Weights of a small transformer language model.
Size: 14 layers, 8 heads of 32 (2 for keys and values), 10.9M parameters.
Architecture: rotary positions, no biases in attention or MLP.
Each number is 128 + 24 x the weight over the matrix's rms, rounded and kept within 0 to 255. Layers, rows and columns count from 0. Numbers have three digits each.

# layer 11 MLP gate, 704x256, rms 0.094, rows 427-526, columns 64-127
090136139125136150147142174076123127107155119134133123126136124120118096127161114117118132135111132125104110135127140140139105121117132150116124116129153068148118139076149143134112130133161155
136135119167108091146099153130056115086089105102147157119090145178130136100126137120162121158158150156146125089166153131137145109120126138117059110090139146129086121086159173124127165133127090
124179119113140118160101129124135124142174121131123129140081100123097120135097093183133140147116152120132161162141167177120123106103133149141129128140122198118102151125145121120149153152154127
130090140128178108101089124087137089141118135113164128153179132194154110123105139158181167116097145130150144094124152153134144073097163143165145126120137121122095115136184108121161118150110100
111141131091104147168146091126141085154130148115116077171150176176125143129083073129168175131157130083134128130128102137119138071154189117112131126147168095156139158093109146112138151110105115
088121113147137135115119135103155111146113139119126138132127114152130128132126134123137103124132119125112110153149128123140103127149138130153142122122130139137112116133123136126117114100148128
150118125091112107178130106135140096124114119144126200145086168096126183125129100143166136145142152146116155121139119143074134158112085136126139119127117137094098167116135127113148130136152151
108105142146100099171127142119117128074140142160159151112131115105127109109136193132104129142125113114113140137116121077154152116130093165122120114139115122103170100136146155117127101135131126
130145149114092108074111195118110154123115142139101106142120134134146134167141101161092136130105122146195108161148158118126115133100087165150158111108101147143121154097175155150138128158102171
116138159131158150127125144104159110122144100119103145140104157123119165140100124116122148110117158123161159097074085148151119110126131123121106059089138126119121092130154139126145131148098108
123142104135126107128102113119106158128118135163153150137080175143135102144137148127124138138131153120143156131143135153167120141148101104117156104128105127114167131100148135107144120163124139
125105058146153149138112181142083154102134141094163084149171126124148137108064127163142139142139146168110134142149107143173119094119106115172122129107117110143122139112118143164156166118121142
097145101132127157115151112096118163129143144141107141118123077118156165125160118145103175126135153107119133136148135094104107136142109156114130175167069120103123136104114146119121182123093129
118087158146146111145100107124113150124124092132122131163135154132119113135117056128097154096124140086170141168125160108094104140178104175152158173090119133093120126141130115130126090173144147
115127121139130094134165128139128129120156169132090110126168113143142106097147140121147055168162151090096117119120123083161147116131101099102125147177157129177105133115149099146148150092132132
081121116112117097137138117108168132104087132207112075122129123108119144106096107129140183143129083148135139153116131173118065170143108167192142127122098160130146144124096109163151142097098105
129106156103139126141160095137091172139102166122171134183102118126138144097163116141141103095111150128091128140135103084136134173154113153138102114092130116130097074167137150137105126099122117
133109159120121139142139156144137097149138127130161151108119155125134153111110179123110131117121075130080145104106159177109116128091066120144122127148108132109118142086142125133113151129100130
162134137103155103132153118149115141106163118166177190139129130139126137124105131134145095140149066167106133103158114122144104162081149120122161083123154084143112205127102096131125143184101096
119072161181116131131143061170157142153125078151158134136116133120119126138140134124137084098096162143112109155146152086151140126135095112165128163146146137110137136162155164109142142074156125
139145146134141131125146125124120112124121129118149138158133126136176122114103152124137138142143103116128135131154165141131119077093090124086129137148165152132147163185129131124171147173148140
123107115104107096126081147110103149100113148141137144100103166102118176167159144145151178134130095141132123126128132150125120127089118167125109101121145114074129167118140149219147135125120130
095142129111141104091118117122147133115102117107122157113109061117153173139149117148112102135169139125101151124105120106141115109164140085145108085120142141093107107116110122172081152152148137
167098153129123140129103109132130124159140101135115144169150141142150144103145130109096092122105116131147119120128115095108147133124098156130141104087121129104121118140108135102162133137118108
145109138127105153136161140158137130122129120136136115135091091128160112138122117130085094122124105157131143125161138111142097114140117133138152102166123133119087097135147130106142138120156161
102112131143122144103138101127165130080171157116141126127100134115165125145099155196110127134143111088165090148162113079157133153189106122152131172102132167155089105110125132163118127100121095
115127144163144127125121118156120143127111123117177143170156167150096131098146135166157138141124143144120123153153153170137094164166110111140136159162100117113134120124116135107112102094121119
109133153180094132127120141159097149088146151134116119133075132076123115135101099125100168112070163055081115145105131085158131132112140166148130112141106179079124170073086116129157089116086161
115152147142082120161163146105151167143115152143141180080160111137087133075087124086132150122137211109153130157108119155124130107181162115137131199101130111133123089167126108135132140177110148
118108120091131146135118094078110110124133146121155149110129130154153153136147130119129119126118101119128117122146103116118109128092129121129123152130114130110152090126118126128142134125120139
094151098139152105104126111115132105098116132117100190173107146124131110104125081182132103159136130136140155117088136115127147120170135108153120159140123152211135086144160151118131101113089098
151175119111126180128084096177138074113106152145145137145148107183110107162125157145120118149162099133090124103123102132141105157120108158128120127154107153132098117154139107134152126126111139
165140102123151072129104130147190170138163118126124090124131106147098124160099111115138140116123156150157150130163158165135098146126130111161134125147180177095131116099139089172160121064111116
069132116124116150066129107110117093108149146138120172111144130128101140119124147113127145141173140071136138116117153049104143144101142159085115102124111102152157093087110146153166127132178114
135146152147137149165136110127142131112134096095138107091136168131113107116081141181128114089112148061173120178100142127126081105125141124143145117154102165123079146152157098089118114113097120
145136134138178136107122116139106116076076145110134132116094103113086131098142115130098122072098136164101123141094125109184127100161100143093147179166061153105167136109129126104194100137139185
158155117135135126156136174109095109098104159169176125119111157143066178158138135130145101178151134154107125121140138187146139152143106141145155081132107155101139147106153101103122141149046112
162108120133147113148136135121127091126154143103148130159146143138127122114122129150126147132126123121122112150082099160124147109182118139106145097121088122122111145133135143128112102113101162
156158132111161117135105120135115094155118114131169114110110112162121182158095096159137140130089141140121138159175142116100086147146122111125112129145103144160135124073125128123188118109142133
109099131142118082146167099150125121152106172178143137150180120150165147131111178126142167144124112130143146136118167119171151150100116141130103153119108145168137088130141140161107105144095161
113126106097130115100113105119086120133134118076121097141157062143113177139137087113099080115115144116110110150138153114110163097110124131163123136147179107158060162146088142127098127097125179
114130131118127122072144131088156141128112115141104129146083100109133133063177130109182119128135153158109130130138125129124149145132117128123122161074113108125139140119086172076118150088100122
133134105090095124152109182105148161112117094155139168119161109151136136117098139147137107123121132111140112138125179157118146119119128117156099152178095139084137139153155145136148131158126125
134130140093128139111124103133134139112163162137100144146061167148126141141130169128103131162133161144169142107131100118174149127102143133135132137170120133153138118147142166115117140126112137
100122114108155174100145128107142130153118112148126110120106143112113147154090128124128141107142120145115130112103154136084106145131135135145123129138141134152141127132133101139100148159137135
149142098141160102121078127116155168168120121117163112140097114182108121127087119135142104136110115099129116167148158134148149140117120132091117104152175125155143121117177118133133127142148089
146146136137139133167131110131116112102161147139161113133097146118122124133124140085116114090089133110126177139104143157157132163125081140131127164132154147093111125149104100106141124126098122
118108125141150123158100112123123084156125101175100121133106142141142142099142128111126129133121112119140135127155084150129163114107109154158086127143072147120154134107115176099129112075115139
105195158119137108097131129148110081089140101124118173129120132162165115151086180130164127146168134131130160147138143077131135133158112157147139146097086112147120111106135145124170122083140146
113100083108166126117098114063085143157142119117138151127113176140142125127106116130112138124128143099173091113111116152167107093159148125150144109158114132087092105120166106109115086132136131
135150133100138147140174101151131102107143149131144139155137105086127105107148099097159126148094069114118166099147126134101159132115123158122132142139111076112140106136135099106131158139121118
128079130100099120124141139141099106122117174134162097097128159140131146104127136144130137168106089115107123157108109151124137069134134150169151128138120128111155163184166121140115142098130080
102144132139145138127120122160099134128107158138139128145114149133151111129110134130179094110144155119114148130152161109183161125124140120151112108106113139128146155130111158142127150143126162
138126109092142127155154108088160137082116109110071152106139140160118134105098147167172160109095152146116131172109128109143135082130099159123139140129172137095132148143133131150098110092125149
149093117163162103110099170115095132127092128133138120151119164118119133114128115126144118120135116133126133136137126130127133148152137160142142136122115127113139148152092130117138133138118123
132136067139137114143126133095092114171112099097118142103137127130120126135177138085174148105135107148124138135106131142103153140108139175094152164129133166139159131146086119136108101126140147
118062109106104167124116125144059120196173162201163122104135141133149144149115120132104176177187116118167103153135158142103135121156126132102150147177133121160114124137147130133110112159120119
101153111155115154115149139142117120122135087154109138160138127098135124116107180141120145131164149119122135058151146123132149110108130173129120124136135114136112097114139117124128114082108171
146144131171140116101149150119155122152155090158102150103152125164135129102129137140130105124064137155131136098102133110140057064120090097123106120107159138158144101123117115123135074162120131
131139110132134129143107126112157116129174157137111154115117086130111124181127119136148136117136100123156117152139122132110112121113131103146120117107111131153135108149129146140119116106122149
156166124114092165163152159109100113146119118116104121079134096079113141124127147156188133121111068117119124119157191125117167099101099120147118135107128107120152132121104101148165108121146163
117129143196189129123149104090148160138119138185164109128122145133094130102131104148131085141098174147107133147185136068122114092136084169120163161112122139168131116156147119151112119079165139
141135139144126100119123128095126134140112121105128117136133142165138121119112123147100146128132127109140174161126104126165128126136149133109147119125151130129144169123128149151135134140129132
146141104130135185117109110110118162121122164145140140140119134142131100155133139127133091094109122146110086122127143136088102131145118154182139116114126140144141127164129134149112163133102130
158130082104132109115181148155107123106129131156143084093140144141157129105131112151120145113145144138117137117130168118164147170121107142120115131155084119145146118149079133117152116163132097
137100120135130113129109147082126121087139153135129148112170198150116134136125131130125149160165168120127159151135161077142135167143148158137131157122137151131166111140119137172124144176112101
144146124129104127121138115084148155102123142129129147156132169113150150129095139167120113128140122125110142124104155121121154145130107084114158106140126130156108139143083114142138150136104142
170139118196142083137106147120074138120149124110146126144116117127102120093096135128139115084059143068124148116124097156127154141115060127114120120083100159116138084105119110154143136186153130
090113125157083124164147119104115138094110142121109104148085136114144132139147152097166099169125114138124151152121138111125117122170160159166157126104090143140148120175130135141140097154106159
138124139124137099125117116130141142123124123113138128116110166133143119122139106122120124124131119122134124132101141142139125105138130124100106112104128125150135127107126126143101112124144150
125123121157138129091133124102108166097125156149121147108105148135136130132187137117108151097131132111098121136161155094137135146127069198152169133119079133104131162107162138062130088153140098
134147093138095109119109119117114149088110108182149096113146094147177135130091159135078107166143166131165105148136128106139183112157107084104119115161188137109134113135081126124100128116117172
082136120088163120120153113140120129140089154160090151091094148150116166111134145105098115158140126129102117119171121097087132127112156125099119138086094113130147097121139108117114093131141140
110097106142111128120098122155087151172188126167108109094082140119143179120101138135117122125098185153120131119151101105128142105111127133193166083084103128104151119145106113139088132129132157
156111135088163098115123122129158115112102085145093114206115140085082174091117098133135148084120152131170136144126101143134098183115072121121121087104111145116157129149106128104109152131077114
113134082127160102112131112150117150151139105149157123119142148143133152124092082130121107122133112119116118135101106138130130131118132135139136106114144153128178122088137132126144180174140136
121146119126127133133070094129166148127154124174128157103115122126148147074129108172129132151099146127133166117110129174114152111112135125121144082105123144096119127126077140147120131132170089
163132075107103123124098105085132152126139130178141133098124097137084097105112137200171106133093123128171130132135119092149154161159092142122120088115131155154079144149157154119120150142098108
127137146065136146133085116153133108108095102146061099131142099135106163109117155142135137149151136142119142140108161127111121121124115172114118112159149180131131113127125124078119143126151125
126146158135105100132104122149081138145152082133072150117115140123146096105132095149134082189134110131151192123132086146131092126127122075137116155072120110131137116100154148129102156142112191
100138095113148163161122100127121113133104129151138121118162113103119122132159142150148112162100143152172135125121136154122146080104115137100164089157116150135129124099156128104132156153170144
141126135123116127158170117148130094141140132124126140130176115137140127139110118133114141188104110115154132145110150130155142132134148121132174119117100116128138095137136145115143134142135135
125069152135124108061169203100155187152099139182132100108136163151073126147115128087126159116157130093123080135103110135174139095145094133142181176143121096123180095139142167171091101109132135
153154136139093152130108121124118096152133148113094175119159128094099171143154131196142126114114126134110117122138114154155125101164163152088146153093135132119171138110136140139123158107150108
130128109122120145156154107163108098130197119123117116167141133114126134133096156153110109109111108108118110106111128115132130106125130154117095135139120114139122120155130127097094148134122127
164150083123119105160078122086091086128106118129125109145112120159090134123089156150145098149096117097114123121135120172131144117140131170147179182125096131125071085161168128142132116120111091
123130106156091135113145148124131132154132128148119140104105126143101118132151125155149156126149119122140157097164120113116131149135112130110117142109102144113112140138119133121137117141147112
150120147118135152135123144104135130142123128116116134145147107134125136137117107102144130118140117141107135114124104122154129122146124163139132141109148137138123122159120131143116098133135111
116159149126105117127149147076099112101173102109139111172098113182136133125123138117085137157166163132120141119147136181157105158103103144130139148162142155151174133135152106153090143119123177
135180115125102134128138130120124146113127147122126146117078112139120155113124126116114141114096115129145123152125130110138135153174131115128122143110136132150151119138154113138118122136148130
152136137137119124144125124138128115110121163130127134107120101134144124152116154133143134144135137124126132162109145121113127140120118133111150131154112108149113147130129132113122149105135124
081161141109171153096149177139164103120118146124128086104141077106162156085139088096079116157145125134106077143137130173102144146149088144096134116129099134134114121146174128093116134136108123
126070140120138113121177100101141082162135106158133139150125165124135126132132126136120139133167081128120095131126151100136123135147088135075164108127125145135138113129150129114133137159141130
156135139135135129097132137065146124106142134140134133116087118140124139150112101118112132127139123150134108130106112136132120147147153133127138118122091135118116139133126109121133134114117163
110124100115137114133093147144147159115115124156119123138116113161136128103122123116138132123127118131096123156136135144144123123138127110118144106134118105126133126140111122141150114128117162
152104107123161111131128142122093125096122113159132129129136155139095150149133133104156140088143112135117141160150101113167116121118122145151128112099154127133138103128126075114125147132103102
138101126125145109143137139118128100121140107137112109147128112105095100136137128165127132135104141128138147121142159081126137127150113115114146106122138118126150145137135122142143114107154143
087154115130108120160164074140132113137128135139142135116064111128115134123151145136113146115118147104075171121113110128172159104108096135138118115136121134139107155156125097170130112117139082
161143171139129124076122155103143078151127089162152173135149102151101106129148170069108101152146091158130092151168121120123094166115126107142117094127149094155117161139156181131098150134156130
123166113148118088105089139112082165071072148107142123117138128075096129181133141148167116131140100145134213151118142158141135108112099153126087122109142085076161124118105071112126139165139122